{"d_model": 128, "d_mlp": 512, "vocab_size": 1024, "norm": "rmsnorm", "norm_eps": 1e-05, "positions": "rope", "qk_norm": false, "weight_decay": 0.027, "lr_head": 0.00535, "decay_fraction": 0.71, "final_lr_fraction": 0.1, "dataset": "wikipedia_en"}
Each number is 128 + 32 x the weight over its row's rms, rounded and kept within 0 to 255. Layers, rows and columns count from 0. The size above them is the row's rms in percent of the matrix's.

# layer 6 MLP down (transposed), 512x128, rms 0.147, rows 308-325, columns 0-127
size [107  97 106  87 104  95 104 107 109  99  90 106 107  95  94 100  99 104]
[[112 110 105 160 186 129 125 149 191 175 196 156 107 149 134 116 160 130 136 133 121 138 157 138 114 125  44 133  75 181 195 136 164 111 129 137 113  92 160 156 166 154 122 113 109 113 165 218 106 153 108 141 173 103 208 119 151 140 174 158 125 136 103  85 151 104 160 115 184 101 178 161 119 170 134 105 148 165 139 177 112 138 157 143  65 180 125 149  98 114  97 143 125 142 152 107 127 105  99 102 122 104  90 176  96  84 172 147 162  91 116  72 161 129  91  87 101 149  86 131 119 172 100 144 122 157 141  96]
 [129 120 106 135 118 148  87 146  86 132 111  44 124 116 146 137 118 163 115 134 124 146 130 123 101 127 115 198 137 145 165 147 122 117 130 129 140  77 148 109  81 142 140 148  41 146 129  89 115 133 149  77  89  53 108 106 171  97 187 103  75 120 116  55  90 133 124  95 165 142 142 109 103 194 189 127  91 146 144 123 115 133 144 171 119 167 150  71  96 167  88 147 182 118 124 121 102 179  87 125  65 150  95 132 150 152 152 123 169 130 126 109 176 154 149  53  99 148 138 103 189 147  94 169  85 151 113 154]
 [130 107 133 136 148 169 151 137 116 137 122 119 152  96  85  97  78 129 102 124 117 180 128  95  80 128 199 122 109 138  59 132 155  75  83 145 132 166 121 159 113 105 132 133 127 119 156 190 100  65 107 108 152 155 108  91 127 119  56 181 147 104 156 124 175 114 112  76 136 154 138 132 122 145 182 132 125 140 121 188 154 118  93  81 124 124  92 129 232 101 123  90 119 110 135 138 190 103 173 194 131 107  80 144 143  59 111 119 136 146 108  95  51 147 107 108 112 126  82 131 181 109  94 135 139 107  75 107]
 [175 133 107 128 126 133 131 129 184 170  87 107 131  85 133  78 179 180 156 132 136 174 103 140  82 120 180 116 139 123 138 158  81 161  97 125 132 140 107 129 142  98 127  94 188  79 149  90 146 104 107 151 115 207 147 112  87 102 110  94 122 125  82 191 171 144  96 141 121 101 167 141 116 122 156 166 142 117 102 116 134 146 126  79  99  53  87 117  93 166 178  65 171  88 149  72 175  82 101 210 145 115 160 101 124 157 110 120 105 160 126  94 141 126 148 164 165 154 196 116 169 169 131 120 152 128 152 132]
 [123 163  63 117 180  96 198 153 146 148 133 119 204 129 126  95 144 158 206 158  91 129  86 181 113 130 108  82 141 128 147 155  53 175 116 160 110  87  95 134 121 103 126 155 121 123 183  80 160 168 116 117 122 144  82 121 148  65 114 153 175 113  89 126 105 116  92 136  83 111 106 144 144 179 160 135 116 134 153 156 132 117 151 151 123 164 163  93 162 131 105 132 130 214 106  98 111 126 121 185 149 111  92 230 164 152 126 138 120 105 144 129 100 151  64 124 153 122 116 148 144 137  78 160 160 130 149 137]
 [ 79 120 151  89 130 157  47  72 145 133 132 139 152 169 143 131 170 163  94  86 122 144 158 111 130 105 114  98 147 118 103 109 140 150 137 134 141 202 130 123 125 123 156 128 120 213  60  85 102 133 140  87  55 128 117 152 160 105 142 126 182 125 125 156 134  98 145 170 133 115 122  81  98 122 143  86 194 175 107 152 168  51 119 147 155 116 127  88 127 197 130 175 159 103 127 137 147 147 153  94 139 171 129  75 135 123 106 147 116 164 116 166 107 117  93 176 126  93 223 128 127  91 140 159 115  96  79 162]
 [141  78  89 124 142 162 137 154 119  66 146 121  97 149 110 105  96 127 131 142 114  97  84  98 130 102 167 154 105 140  73  90 114 178 137  92 127  91  67 125  65 194 110 137 141 169 156  32 138 169 148 163 121 143 115 131 160  82 127 157  72 152 106 148 160 185 113 106 156  82 129  86 122 167 144 153 140 114 108 133 100 159 112 147 134 141 139 122 140 125 130 138 126 136 117 125 166  98 168  56  38 187 130  71 124 139 155 111  80 188  74 155 143 135 128 115 127 122 201 170 123 141 108 158 168 121 164 117]
 [103 119 147 149 173  98 134 114 170 128  93 145 136 161 138 166 157 105 176 149  75 130 171 118 139 111 127 186  77  67 113 132 133 113  91 127 140  96 145 156 133 152  68 141 174 150 131 189 141  91 152 148 118 210 156 163  71 136 100 147  97 127 216 112 166 187 144 138 146 153 101 144 122 179 128 165 150  85 150  88 189 142 125  68 127 177  98 123 131 128  64 104 154  92 150 160 163 128 193  81  96 128 152 148 155 177 153 154 132  92 152 130 163 147 151 142 135 186 143 185 121 140 153 109 136 145 113 114]
 [134 104  99  86 125 122  87 178 166 111 115 141  89 168 134 157 120 147 155 171 142 191 176 145  72 164 145 112  91 162 150 164 140 137 140 185 124 141  82  79 142 131  71 162 168 129 122 209 149 120 133 126 122 124 134 154 170 126 126 140  97 126 154  59  90 175 115 130 201 134 137 148 118 192 127 143 115  62 194  63 186 138 129 142  74 145 141 120 113 170 114 104 166  65  98 138 154 126 141 164 130 105 116 119 107 167 121 161  92 144 110 126 214 120 147 146  98 143  94 130 133 117 114 138 152 119  76 173]
 [141  79 135 154 204 100 137 116 130 151  97 113 130  99 130 123 120 110 138 111  65 160 161 147  90 105 197 126 128 135  63 128 139 124 192 124 134 115 102  70 137 112 104 116 106 135 127 186 167  92 111 111 149 133 120 167 138  80  70 127  82 108  90 116 126 151 143 102  70 115 143 169  78 176 161 194 115 152  86 109 162  92  89 133 167 160  90 129 117 151  98 111 110 136 180 107 171 121 120 148  70  95 127 221 103 153 128 150  66  65 100 115 158 153 132 136 169 169  85  65 126 125 106 139 115 129 136 109]
 [220 151 126 130 134 124 140 134 149 157  85 114 162 149  99 105 166 100 127 115 125 138 146  94 100 127 107 116 125  93 143 134 116 109 149 142 109 145 152 118 103 138  49  98 140  95  64 138 105 105  53 142 106 176 132 122 127 153 137 107  42 144 111 132  82  95 137 124 122 104 181  85 182 102 101 206  79 108  98  97 136 129 122 116  62 109 181 174  75 124 185  65 144 155 145 130  90 109 146  94 148 149 121 161  79 106  82  95 157 124 130 114 158 165 159 156 137 141  89 116 139 110  44 140 107 122 144  78]
 [155 131 114 143 159 123 155 145 151 131 142  79 124 120 107 126 124  71 102 132 126 139 151 162 122  90 178 131 134  98  83  86 111 101 144  85 111 107 134  75  76  92 188 101 100 174 123  92 153 108 225  75 111 149 158  58 136  66 113 157 112 133 114 144 132  80  93 126 105 173 143 204 152 106 100  82 144 141 143  86 151 136 132 148 118 107 164 105 156 100 150  85 173 182 109 159 121 102  97 111 117 156  94 117 146 115 191 121 121 133 153 210  80 146 118  84 127  71 163 174 122 169 140  83 145 110  98 138]
 [ 75 144 163 116 164 135  88 118 127  81  94  91 149 194 133  86  91 182 147 119  96  88 155 107 169  62 138 157  93 101 151 123 103  20  94 129 115 117 152 129 137 174 148 119 166  86 183 115 114 152  95 112 102 130  79 106 161 148 124 145 110 164 144 165 162  87 121  78  69 159  62 140 142  91 133  81  99 135 100 126  99 177 143 113 133 122 140 139  98 126 148 158  99  90 131 117 157 152 107 134 101  98  71 167 132 151 157 192 176 119 147 146 103 159 169 125 155 152 164 141 121 146  84 170 146  65 104 141]
 [131 189 146 176 123 139 164 154  95 126 108 157 148 191 127  94 147 150 120  92 153  72 174 132 150 134 163 153 148  88 176 110 127 125 105 234  63 132 133 115 113  49 165  73  95 117 122 162 145 219 185 109 162 122 157 128 112 168 115 109 142 134 127 107 133 195 128 106 148  98 105 131 121  97 108 180 116 111 104 136  96 118 117 132 159 157  92 168 189 126 112 115 119 126 187 132 119  66 127 155 123  75 133 133 114 152 194 113 153 141  69 139 152 134 114 108 151  98 147 147 112 105 101  89 111 141 120 187]
 [194 121  77 127 107 139 186 112 142  94 160 133 133 121 143 145 140 175 107 162 122 138 154  82 139 122 161 135 128 151  70 115  89  84 126 148 154 129 103  94 103 145 133 187 161 160 150 169 191  93 114  40 155 116 156  54 128 159 145 175  92 182 132 105 124 150 135 129 103 174 159 195 124  89  59  98 172  97 132 147 119 125 125 128 149 120 170 130  97 155  96  64 107 130 116 108 118 117 123 147 107 152  79 136  74 132 185 129  93 160 114 177  71 167 157 106  96  77 132  99  76 138 134 114 108  95 146 162]
 [154 165 143 131  44 103 129 148  80 158 100 100 139 117 119 152 118 166 141 118 151 165 113 111 176 122 157  80 138 100 210 116 128 118 125 142 103 147  59 101 143  90 102 136 107  77 101 181 119 111 120 180 124 101 137 134 150 141 165 109 133 129  40 182 103 103 124 162  78 164 127 111 113  95 102 181 122  95  62 171 105  61 147 135 145 177 126  77  38  89 145 105 110 177 143 125 121  96  87 141 166  85 143 157 123 142  96 122 105  99 138 101 192 111 170 114 182 153 130 141 124 140 145 133 130 154 130 124]
 [137 144 135 126 109  65 124 100 114  92 160 124 129 158  88 132 133 130  95 150 122 161 116 112 191 129 180 120 127 133 134 122 100 121 133 118 157  63 157 195 110 101 155 118 144 115  90 103  93 125 142 116 129 177  76 101 122 142 162 105 144 111  69 144 134 113 121 168 159  74 140  58 171  88  92  75 109 100 100 114 215  43 172 154 190 141 112 183 111 104  97 124 102 114 121  73 115 105 126 117  95 185 141 123 125 124 140 106 166 148 107 182 137 132 108 187 132 132 110  98 172 144 141  39 110 179 127 156]
 [179 133 193 100 145 132 147 146 164 101 139 116 159  87 130 163 183 147 115 144 129  92 145 115 103 120  76 183 108  93 135  94 182 110 128 128 125  96 186 172 161 154  55 103 150  70 110  84 124  70 127 132 133 102  84 163  73 190 134  93 117 162 126 152 125 183 116 131 170 128 121 169 126 193 150 195 163 122 178 104 125 167 108  96 115 143 132 174 126  98 100  59 119 115 117 153 169 122 169 111  88 174 147 128 121 136 162 155 126 162 178 106 110 108 155 100 132 158  86 136 125 118  76  62 119 103 104 115]]
# layer 6 MLP gate, 512x128, rms 0.16, rows 309-326, columns 0-127
size [ 95 104  86 100 101  88 111 108  97  97  99 110  94  91  95  98  99  97]
[[157 119  96 112 113  82  96 133 188 160 177 169 157 115 116 164 122  95 130 152 136 166  97 119 176 119 138 106  81 105 191 114 194 114 147 170 123  93  87  90 117 111 122 130 198 119 128 122 126 181 131 176  91 178 199 149 157 197 112  88 230 120 100 168 165  86 160 148  97 157 145 152 116 162  98 139 168 159 112 114 112 145 161  55 166  95 141 175 107 178 128 152 120 106 127 122 110  99 131  81 142 108 105 141 113 132 140 166 107  86 171 142 131  86 125 135 111 123 104 115 148 142 161 170 165  90 112 143]
 [124 138 124  74 137 129  93 156 183 116 133 151 126 121  49 120 169 179 142 160 204 174  81 116 190 112 105 178  92 100 134 152 153  93 111 151 192 114 133 140  82  96  91 185 156  87 153 142 102 142 182 169 136  89 101 162 128 169 137 135 131  97  93 128 147 147 132  98 146 110 174  98 148  97  83  84 158 113 136 145 104 130 149 141 141 150 100 172 121  72 174 159 135 166 159  77 155 125 178 181 144 113 138  88 127 113 123  85 118 146 133  91 137  73  76 109 166 182 134 116 139 192  77 131 133 116 158 111]
 [180 160 113 142 117 142 137  67 119 135 100 112 161 165 157 142 171  94 124 126 130 150 127 131 149 164 132 128 151 112 199 131  98 131 136 115 142 181 127  89 147 106 122 134 145 152 130 150  96 114 163 116 115 215 100  65 101 122 105 115 145 124  94 115 121 175 125  73 123 135 122 130 120 163 178 169 161 147  62 215 195 128 137 179  82 117  80 161 135 103 191  54 131 124 165  96 104 112 150 193 151  95 107 180 124 159 127 141 103 163 140 108 124 111 135 156  81 156 135 151 129 201 134 179 117 145 122  59]
 [100 113 157 104 196 151 155  73 172  83 126 110 130 136 139  98  75  97  92  79 102 144 173 104 138 145 116 148 119 111 163 114 163 116 115 181  90 116 140 157 160 159 137 110 153  66 133 134 151  50 131 104 102 161 138 107  90 138 112  80  92 137 107 133 173 150  94 167 114 151 109 160 108 182 137 110 108 151  41 168  96 147 152 131 137  62 155 125  97  95 111 128 144  70 170 125 202  80 111  95 153 149 124  95 115 142 150 171 140 117 202 125 194 149 136 130 143 161 107 122 134  87 142  80 172 164 108 164]
 [138 106 129  92 162 154 184  60 158 106 127 150 168  92 100 119 141  65 129 138 157 196  96 145 180 157 109 120 165 139 113 119 170 112 139  91 131 140 173 128 147 149  63 116 107  83 158 162 154 127  83 122 107 129 163 175 107 119 174 111  86 137 149 155 113 164 123 140  90 128 126 133 127 138 150 168 161 106 160 141 177 123 104 166  71 150 135  87 142  13 126  68 102 175 113  93 194 111 150 134 168 141 190 153  52 125 125 108 123 107  88 119 149 118  84 129 165 106 112 130 151 153  93  91 128 145 157  99]
 [157  87 148 113 124  75 142 160 135 234 114 120 160 155  74 176  94 117 104 132 155 153  99 140 133 127  74  99  78 143 161 186 151  99  61 118 130  91 151  96 173  95 120 106 115 129  87 180 138 127  92 150 188 101 143 142  99 159  92 114 136 153 112 165 135 112 138 100 133 118 113 142 110 117 124  99 149  82 159 134 125 127 102 137 127 121 129 146 132 123 120  67 132 128 124 161  94 138 118 137 183  73 140 243 140 177 105 108 128  75 136 113  85 139 165 180 173 163  98 103 153 133 126 107  92 154 123 209]
 [ 93 150  72 152 107 171 104  90  92 157 123  98 163  68  94 134 156 168 108 129 120 165 128 152 131 140  97  89 173 133 101 176 175 118 105 161 150  97 136 159 189 103 139 142 138 100 143 189 144 134 124 161 140  97 115 102 132 148 107  62 136 170  66 100 103 128  97 130 121  85 107 100 137 144 120 174 126 183  93 117  70  98  95 116 115  80  81  91 115 128 134 139 162 159 157 126 176 165 183 105 151 119 159 151 106 105  93 107 133 136 126 135 137 154 100 122 132 134  43  89 169 167 173 128 170  58 209 166]
 [111 163  87 124 107 111 138  92 102 124 122 125 106 137 132 138 197 109  95  96  69 137  71 162 127 147 148  69 156  78 134 158 176  86 159  89 152  78 147 141  95 126 163 119 172 135 116 143 102  43 150 176 102  77 150 185 137 121 133 136 111 125 143 131 149 110 153  89 110  37 140  64 102 146 173 146  90 124 138 170  70  95  99 170 124 147 114 170 182 141 128  97  96 170 160 115 149 136 137 172 125 143 193 153 142  79 133  81 131 131 122  89 113 165  97 117 160 171 135 169 121 108  71 113 122  95 165 134]
 [113  81 129 167 166 120 103  95 124 167 118 130 147  72 145 125 152 144 128 139 105 108 139 123  93 106 140 106 138 164  91 118 164 127 167 124 145 113  93 139 141 127  79 113  80 163 117 153 133 103 126 142 150 103  75 156 122 155  84 112  76  74 133  93 151  96 112 164 108 159 180 154 110 155 181 158 132 151 127  80 147 137 150 115 136 134  75  38 146 137  76 132 181 110 179 122 158 124 161 119 115  94 133 144 112 150  84 114  22 129 121 123 165  89 112 241 121 138  88 166 200 150 132 150 115 153 163  77]
 [139 160  90  47  90 119 144 133  85 116  58 133 145 109 146 162 155  79 102 183 107 130  81  58  79 144 158  88  43 115 112 120 145 132  79 134 103 149 131 158 121 153  85  84 152  92 158 147 152  96 119 106 139 134 186 142 100 109 119 118 101  99 100 105  98 119 137 127  99 129 140  90 133  95 116 189  72 135 135  87 133 176 155 142  94 140 145 165 134 143 143 111 120 117 110  78  97 130 110 133 163 136  90 175 123 120  91 150 146  93 129  92 182 187 140 133 107 186  45 140 119  56 109 142 112 121  68 122]
 [160 133  81 132 135 118  96  99 127  97 123 122 148 142 140 141 151 120 107  35 175 109 173 116  72 138  53 105 162  77 114  75 197 203 141 129 136  87 154  86  80 116 155 125 106 129 103 180 150  72 184 118 108 126 143 117 102 119  87 110 191 147  82 110 119 144 156 124 109 139 124  89 164 119 106 115  81 114 213 139 156  98 110 128 110 109  82 100  88 173 132 107  91 102 184 144 141 127 166 152 167  98 108 125 168 104  99 148 128  82 140 100 156 165  95 190 142 140  88 118 133 160 145 135 173 113 123 111]
 [169 114 132 165 137 162 147 130 128 117 146 124 140  72 107 190 120 191 196  78 102 138 103 133 129 134  83 106  86 158  99 137 140 131 110 137 130 124 114 113  93  95  92  89 155 166 121 147 142 167 158  96 146 156 176 159 129 194 101 119 151 131  98 142 155 160  68 107 133 136 113 159 154 156 174 155  95  85  98 131 122 142 135 123 132  70 148 185 110  90 181 135 140 150 123 173 152 115 126 122 127  90 202 181  98 112 132 192  53  99 161 111 152 120 103 110 134 184 119 147 198 168 164 149  95 186  62 135]
 [125 158 145 185 126  62 153 152 112 124 176  94 128 120 107 119 152 125 135  96  90  92 119 208 150 128 146  65  96 122 110 143 117 165 100 169  89 131 130  91 136  84 158  57 138 131 129 129 159 127 115 161 143 158 168 123 158 115  75 144 123 109 151  82 136 203 173 164 105 190 131 123 131 139 107  99 113 136 132 135 123 101 180 126 124 165  58 178 196 184  88  81 120 104 173  91 100  93 157 151 158  75 123 170  98 125  96 148 114 167 106 160 181  90  89  78 159 131 129 125 136 119 148 191 117 156 124 148]
 [151 147  97 146  78 128  94 134 142 104  88 120 143 114  85 135 242  93 112 156  81 126 120 138  90 150  86 114 167  91 164 150 162 166  90 118  72 161 132 179 136  63  97 140 169  98 107 170  79 137 107 149 102 128 112 103 127 154 169  55 108 112 154 163 159 109  69  76 165  82 180 129 130 151 129 177 115 107 135 144 174 135 136  74 104 104  84 122 124 166 146  71 128  93 134 106 170 134 138  74 151 133 145 120 153 121 110 156 122 103 145  73 132 118  88  90  87 186 128  90  83 134 108 134 147  89 123 127]
 [157  98 100 120 205 111 170 198 159 116  76 145 108  99  75 113  83 125 114  71 133 188  91 134 125 113 159 125  80  63 139 168 103 135 158 151 126 196  65 106 120 102 134 131 132 120 133 184 165 105 142 164 167 131 186 161 126 124 103  76 177 135 138 169  73 145 101 137  49 149 129 139 122 133 124 135  86 118 116 146 131 159 139 134 136 168  91 136  92 140 139 144 190  72 182 124 134 100  73 132 193  78  92 180 115 130 127 163 139  97 105  90  97 129 106 130 170 123 108 164 141 145 139 143 149 145 113 125]
 [131 109  55 116 157  92 127 102 113 115 107 143 147  83 130 173 141 160  96 117  36 142 161 149 156 127 159 134 124 115 139 126 172 136 110 128 162  83 117 139 144 174  82 159 108 119  72 151  90 130 116 107 122  97 121 107 129 166  88  96 131 148 105 148  78 119 146  98 132  63 201 172 169 149  92 123 100  41 110 147  74 135  67 140 164 108  76 114 141 135  95 131  85  72 112  98 167 153 116 197 160 144 168 140  89 142 134  96 104 150 176 111 165 114 144 169 132 171  90 139 186  98 126 133 112 108 175 156]
 [156 126 112 151 134 168 140 157 157 165 126 169 166  88 180 173 144  89  87 105  94 109 135 146 125 163 136 102 166 129  87 176 143 140 153 163 111  57 129 118 145 135 153 108 104 116 131 196 157 151 143 228 183 142 154 112 114 166 110  98 132 145 171 164 136 145  33  98 127 115 139 166 121 175 154 162 101 128  94 104 103 104  98 213 144  72 105 109 121 106 102 185 132 131 156  68 110 126 105 194 185 159 126 103 128 153 108  93 130  92 125 110 112 150  85 164 110 136 120 122 120 109 117 148 113  61 153 134]
 [156 128 158 112 170 177 148 122 110 120  94 106 159 103 114 220 147 210 123 103 167 107  80 152  83 112 109  99 161  60 112  90 167  95 158  93 137 124 143 106 111  97 136  82 100  99 111 145 158 157 138 151 148 167 127 168 122  78 114 137 133  61  82 171 117 132 117  88 109 120  83 156 186 140  93 138 125 114 182 168 108 115  82 149 106 132 167 157  69  81  90 103 158 136 164 153 120 144 110 178  93 147 139 158 156 109  91 117 180 116 132 156 161 171 106 165 106 207 143 133 128 150 134 146  74 157 113 152]]
# layer 6 MLP up, 512x128, rms 0.151, rows 309-326, columns 0-127
size [ 97 104  87 102  93  99 109 110  96  90 111 108  94  93  94  94 105  98]
[[124  91 140 107 100  81 169 149 199 137 167 157  98 133 140 129 100  70 157 107 202 131 104 154 126 118  87 101 131 126 160 134 106  12 166 154 108 113 102  76 104 117 135 137 149 135 130  73 109 112  69 179  94 144 154 191 200 143 101 138 160 130  81 130 144  74 113 123 147 150 108  83 173 118  77 127 141  98 141 166 121  97 141 110 119 162 167 170 126  78 132 123 102 132 160 166 103 152 135 151 143 128 115 139 132  95 137 148  87 140  82 116 116 157 155 202 144 113  58 144 155 169 132 172 143 144  94 117]
 [116 124 147 115  94 133 133 177  73 124  99 168 138 111  59 113  77 132 139 183 135 135  98 173 148 147 111 148 116 132 149 113 134 115 139 122 113  85 173 177 176 189  77 129 121 177 173 151 115  81  98 117 129  82 132 121 120  86 109  86  60 174 144 120 152  81 111 189 197 143 102 102 131 132 150 155 144 114 173  92 181 134 131 125 174 146 126 132 104 153 110 175  85 112 172 104 127 163  96  94 170 103  91 109 180 125 105  87 104 102 133 170 133 155 152 102 110  61 101 112  97  84 105 158 154  57  82 110]
 [171  87 109 121 126 130 107 158 152 109 181 118 102 122 133  86  94 177  87 112  64 118 101 157 139 110  93  91  73 146  88 144 120 147 135 142 117 134  58 188 127  81 117 142 127 111 121 142 197 139 146 111 178 152 141 191 113  47 136 105 129 153 144 160 119 169 119  98 128 128  95 105 110 145 106 108 159 121  85 148 128  88 162  68 115  95 123 161 138  70 161 153 182  56 103 104 171 182 143 147  76  64 137 106 100 153 166 163 143 115 185 127 161 165 188 107 156 129 132 147 149 158 145  88 153 127 145 161]
 [147  82 181 120 148 175 111  65 120 117 114 148  72 125  65 154 142 109 107 144 160 142 100  88 105 125 102 144 130 125 172  95 164  80 148  84 148  82 195 135 158 194 126 150  99 127 119 145 206 148 138 113  69 120 136 148 178 105 133 114 128  98 125 149 180 171 173 143  98 172 156 141 110  92 116 167 115 120 132 161 124  81 135 124  91 130 124 113  89 107 114 114 121  95 143 175 149 102 160 125  94 179 140 124 189 202 145 108 169 121 116 131 109 105 169  66 118 148  81 154 153 109  47  92 142 167  80 126]
 [161  95 119 133 178 128 109  85 136 104 120 129 173  83 117 116 173 157 184 119 166 158 106 169 190 125 138 154 145 145 175  66  69 107 119  57 156 162 126 133 167 111 109 174 140 150 195 153  86 125 134 134 141 167 148 166 119 129 180 113 123 146  93 174 122 148 134 148 107 114  78  53 119  80 138 132 188 174 145 182 145  94 105 116  42 107 132 158 146 125 142  80 174 142 122 137 160  68 128  79 144 142 164 150  92 135 117 181 102 104 153 120 144  92 161 150  71 132 136  98 129  81 113 148 113 102 116 140]
 [167  52 153 145 145 117 126 165 104 197 141  90 156 148 121 160  98 138 118 105 123 164 101 117 171  75 108 112  96 176 151 147  80 107  97 109 158  80 131 106 133  80 132 134 139 163 125 131 180 146  92 152 216 120 117 114 110 122 112 144 146 128 140 143 154 135 143 122 181 133 134 149 146 120 139  69 173 140 132 167 132 139 111 140 167 103 136 109 119 109 138  89 150 148 102 173 118 123 112 118 141 171 165 206 130 181 142  89  86 111  82 191  48 111 154 130 171 139 129  91 145 157 187  89  68  83 163 200]
 [175  93 160 124 189 120 107 154 211 118 167 179 112 140 117 130 109 135 171 175  74 159 156 114 128  85  74 144 135  86 130 121 106 163 141 170 112 108 133 163  87 141 102 113 141 125 145  91 132 133 136 180  97 177 124 154  80  88 173  96 150  48 163  87 181 206 149 111 148 177 161 122 154 107 166  96 176  54 148 124 167  95 124 101 152 128 170 121  96 125  98  88 119  84 152 119 137 102 134 148 120 158  89 107 111 133 131 144 138 104 163 153  99  93 133 179 183 195 143 136  87 123 152 118 103 139 135 133]
 [ 98 114 145  71 145 154  98 206 204 162 112 114 122 138 148 162 110 118 135 177 181 169 199 100 108 152 153 143  91 191 109 108 103 170  93 136 148 180  95 110 149 146  93 136  83 100 102 137 149 105  76 116 130 116  88  98 171 146 104 129 132 127 141  72 134 190 135 151 178 182 154 162 165 115 132 141 190 117 120  73 157 148 114 129 112 111 181  70 117 127 124 137 195  94  70 122 122 138 129 114 186  81  97 138 147 149 126 168 112 169 106 116 160 141 112 122  87 135 125 102 144 127 193 128 159 160  85 129]
 [138 135 169 112 105 136 156 128 164 104 158 117 161 179 121 153 154 126 119 133 143 187 144 111 147 143 148 164 144 117 190 145 125 117 128 142  99  66 148 126  98 108 170 134 176 103 105 108 124 155  86 142 156 152 156 118 121 108 119 157 192 168 123 101   0 176 115 100 106  96  81 166 189 133 130 165 188 100 108 138  86 130 125 132 117 148 127 140 117 106 200 102 164 166 109 113 114 114 134 129 112 110 191 150  87 146  68 109 168 108 179 136 103 171 129  26 140 110 149  80 123 125 120 155 142  73 137 122]
 [157  87 133 172 140  75 142 121 143 122 134 193  88 159  62 145 141 184 128  95 161 176 170 107 247 180 131 136 168  66 151 122 148 100 182 136 121 117 147 113 150 135 137 168  85 172 107 165 123 121 137 155 136 107 103 119 120 150  67 109  77 122 138 159 110 147 110  82 175 115 133 137  95 180 191 128  83 116 100 178 107  61 130 151 125  80 154 125 138 147 145 110 153 161 147 120 141 186 129 149 122 126  93 131 125 163 156 117  92 139 138  98 162 119 105 113 167 171  93 108 162 167 111 145 181 166 106 109]
 [167 174  91 127 106 140 112 126 154 119 149 131 120 137 148 115 167  70  96  80 135  86 181 145 112  90 127  98 140 128  88 116 129 123 135  92 130  99 182  84  94  71 202  65  99 118 119 129 159  73 169  88  64 131 136  85 131  84  66 153 157 132 162  84 118 119 131 146  91 164 176 121 158  99 115  69 149 118 172  91 146 102 115 134 177  93 122  98  56 142 136 109 133 146 105 153 147 147 145 171 113 150 133 116 120 109 196 144 126  84  82 208 106 147 114 110 195 123 108 145 157 170 125 130 143  83  90 126]
 [100 159 155 137 112 104 109 142 184 142 119  78 124 145 178 139 100 177 116 134  71  96 136 116 125 181 193 151  41  96 116  90 173 108 125 154 127 100 132 157  82 152 172 104 171  97 171 146 178 133 121  78 123 168 141 133 182 170 114 119 126 135 106 114 132 133 124  98  76 157 110 148 138 101 104 146 133 137 114 146 119  76 168 119 126 144 168 203  86 131  61  81 132 116 138 201 107 133  94 118  73 154 124 106 110 187  96 212 141 174 153 130 155 149 148 162 103 115 131 166 117 126 159 172 117 112 181 140]
 [119 141 124 149 110 137 108  78 178 130 122  96 142 188 100  96  99 118  59 182 142 193 111  81 127 147 169 125  91 176 136 121 126 113 150 105 111  74 189 173 156 176 141 106 106 171 140 127  90 110 174 123 155 118 127  82  95 155 115 109 112 100 108  91 126 100 112 134 156  93 175  98 168 154 133 159 111 155 137 173 146 154 156 170 137 132 197 167  96 106 116 128 124 106  66  91 185 197 109 121  96 125 104 135 114 141 102  87 110  76 104 113 137 116 134 167  85 129  98 119  83 126 105 118 103  12 150 126]
 [210 134 107 127  58 163 162 101 158 138  87 144 154 137 126 105 183 112 150 135  70 120 153 137 116 131 166  94 155 143  97 154 103 162  84 115  84 145 128 127  88 113 152 112 148 149 131 133  90 141 170 108 128  73 110  51  80 136 120 115 108  66 130 112 134 144 116 106 100 116 204 209 159 103 122 140 194 143 102 124 142 190 124 116 134 101 140  91 123 135 106  80  67 119 117 113 150 169 153 104 143 195 110 139 107 102 185 148  63 189 116 143 104 113  77  59 105 131 135 113 118 152 132  94  90 116 121 126]
 [108 153 139  98  71 126  36  62 160 110 123 108 117 142 165 164 147 142 144 181 187 119 151 155 104 145 113 113 132 150 161  77 163 107 103 105 146 116  69 140 138 152 108  87  97 160 149 115  74  95 132 107 102 121 143 102 104 139 170 131 116 164  81 148 133 107 114 116 157 144  69  81 169 119 102 162 133 100 131 209 109 121 126 109  87 117 181 146 199 127 132 114  75 143 118 165  98 116 149 165 173 160 153  99  98 117 154  63 143 162 124  84 184 162 112 144 173 110 174  68 120 112 144 148 123 185 158 106]
 [130  94 106 123 174  96 138 119  54 169 146  87 104  97 121 178 152 117 106 124 129 123  95 116 175 134 125 108 100 154 148 105  71 128 155 131 152  98 140 162 140 135 185 177  97 104 119 101  82 117 148 130 108 114  68 152 131 135  83  85 149 151 122 106 165  66  66  68 169  57 142  63 120  80  88 101 143 131 115  62 111  65  85 112 113 122 120  96 143 102 107 125  95 139 160  65 135 133 165 117 141 148 195 143 104 116 126 107 179 139 130 120 142 124 107 188 127 153 141 104 172 138  91  73  84 186 112 152]
 [ 93 110 176  71 126 103 176  93 120 144 164 148  96 109 150 127 128 152 164 116 156 135  86  89 108 103  91  90 163  46  94  89 175 105 107 101 169 149 154 110 117 136  94 128 118  69 118 131 143 136 130  83  99 136  74 116  37 131 160  54 169 119 141 110 135 113 169 132 167 168 147 152 129 125 149 168 159 120 165 135 148 149  95 100 166 210 159 151  89  37 177 110  96 141 121 117 156 125 166  97  98 142 171 131 126 134 149 160 143 116 156 105 151 116 130  97 142  94  89 165  67 155  96 151 106 139 130 159]
 [212 117 116 100 126 122  97 103 114 134 108 125 138 186  83 149 120 127 186  94 188 106  70 175 131 172 177 116 114 117 117 148 112  70 120  98 162 125 120 143 104 181 125 107  82 149 177 157 145 143 106 141  94 133 153 111 187  71 133 157  64 112 142 140  70 178 117 129 146 159 177 119 122 115 157 141  54 154  87 156  80 170 107 165 146  95 170 162 121 148 134 137 157 158  99  72 102 181 146 129 151  88  78 146 147 100 172  88 115 139 114 127 155 188 130 148 121 115 132 149 197 126  95 164 109 124 112 156]]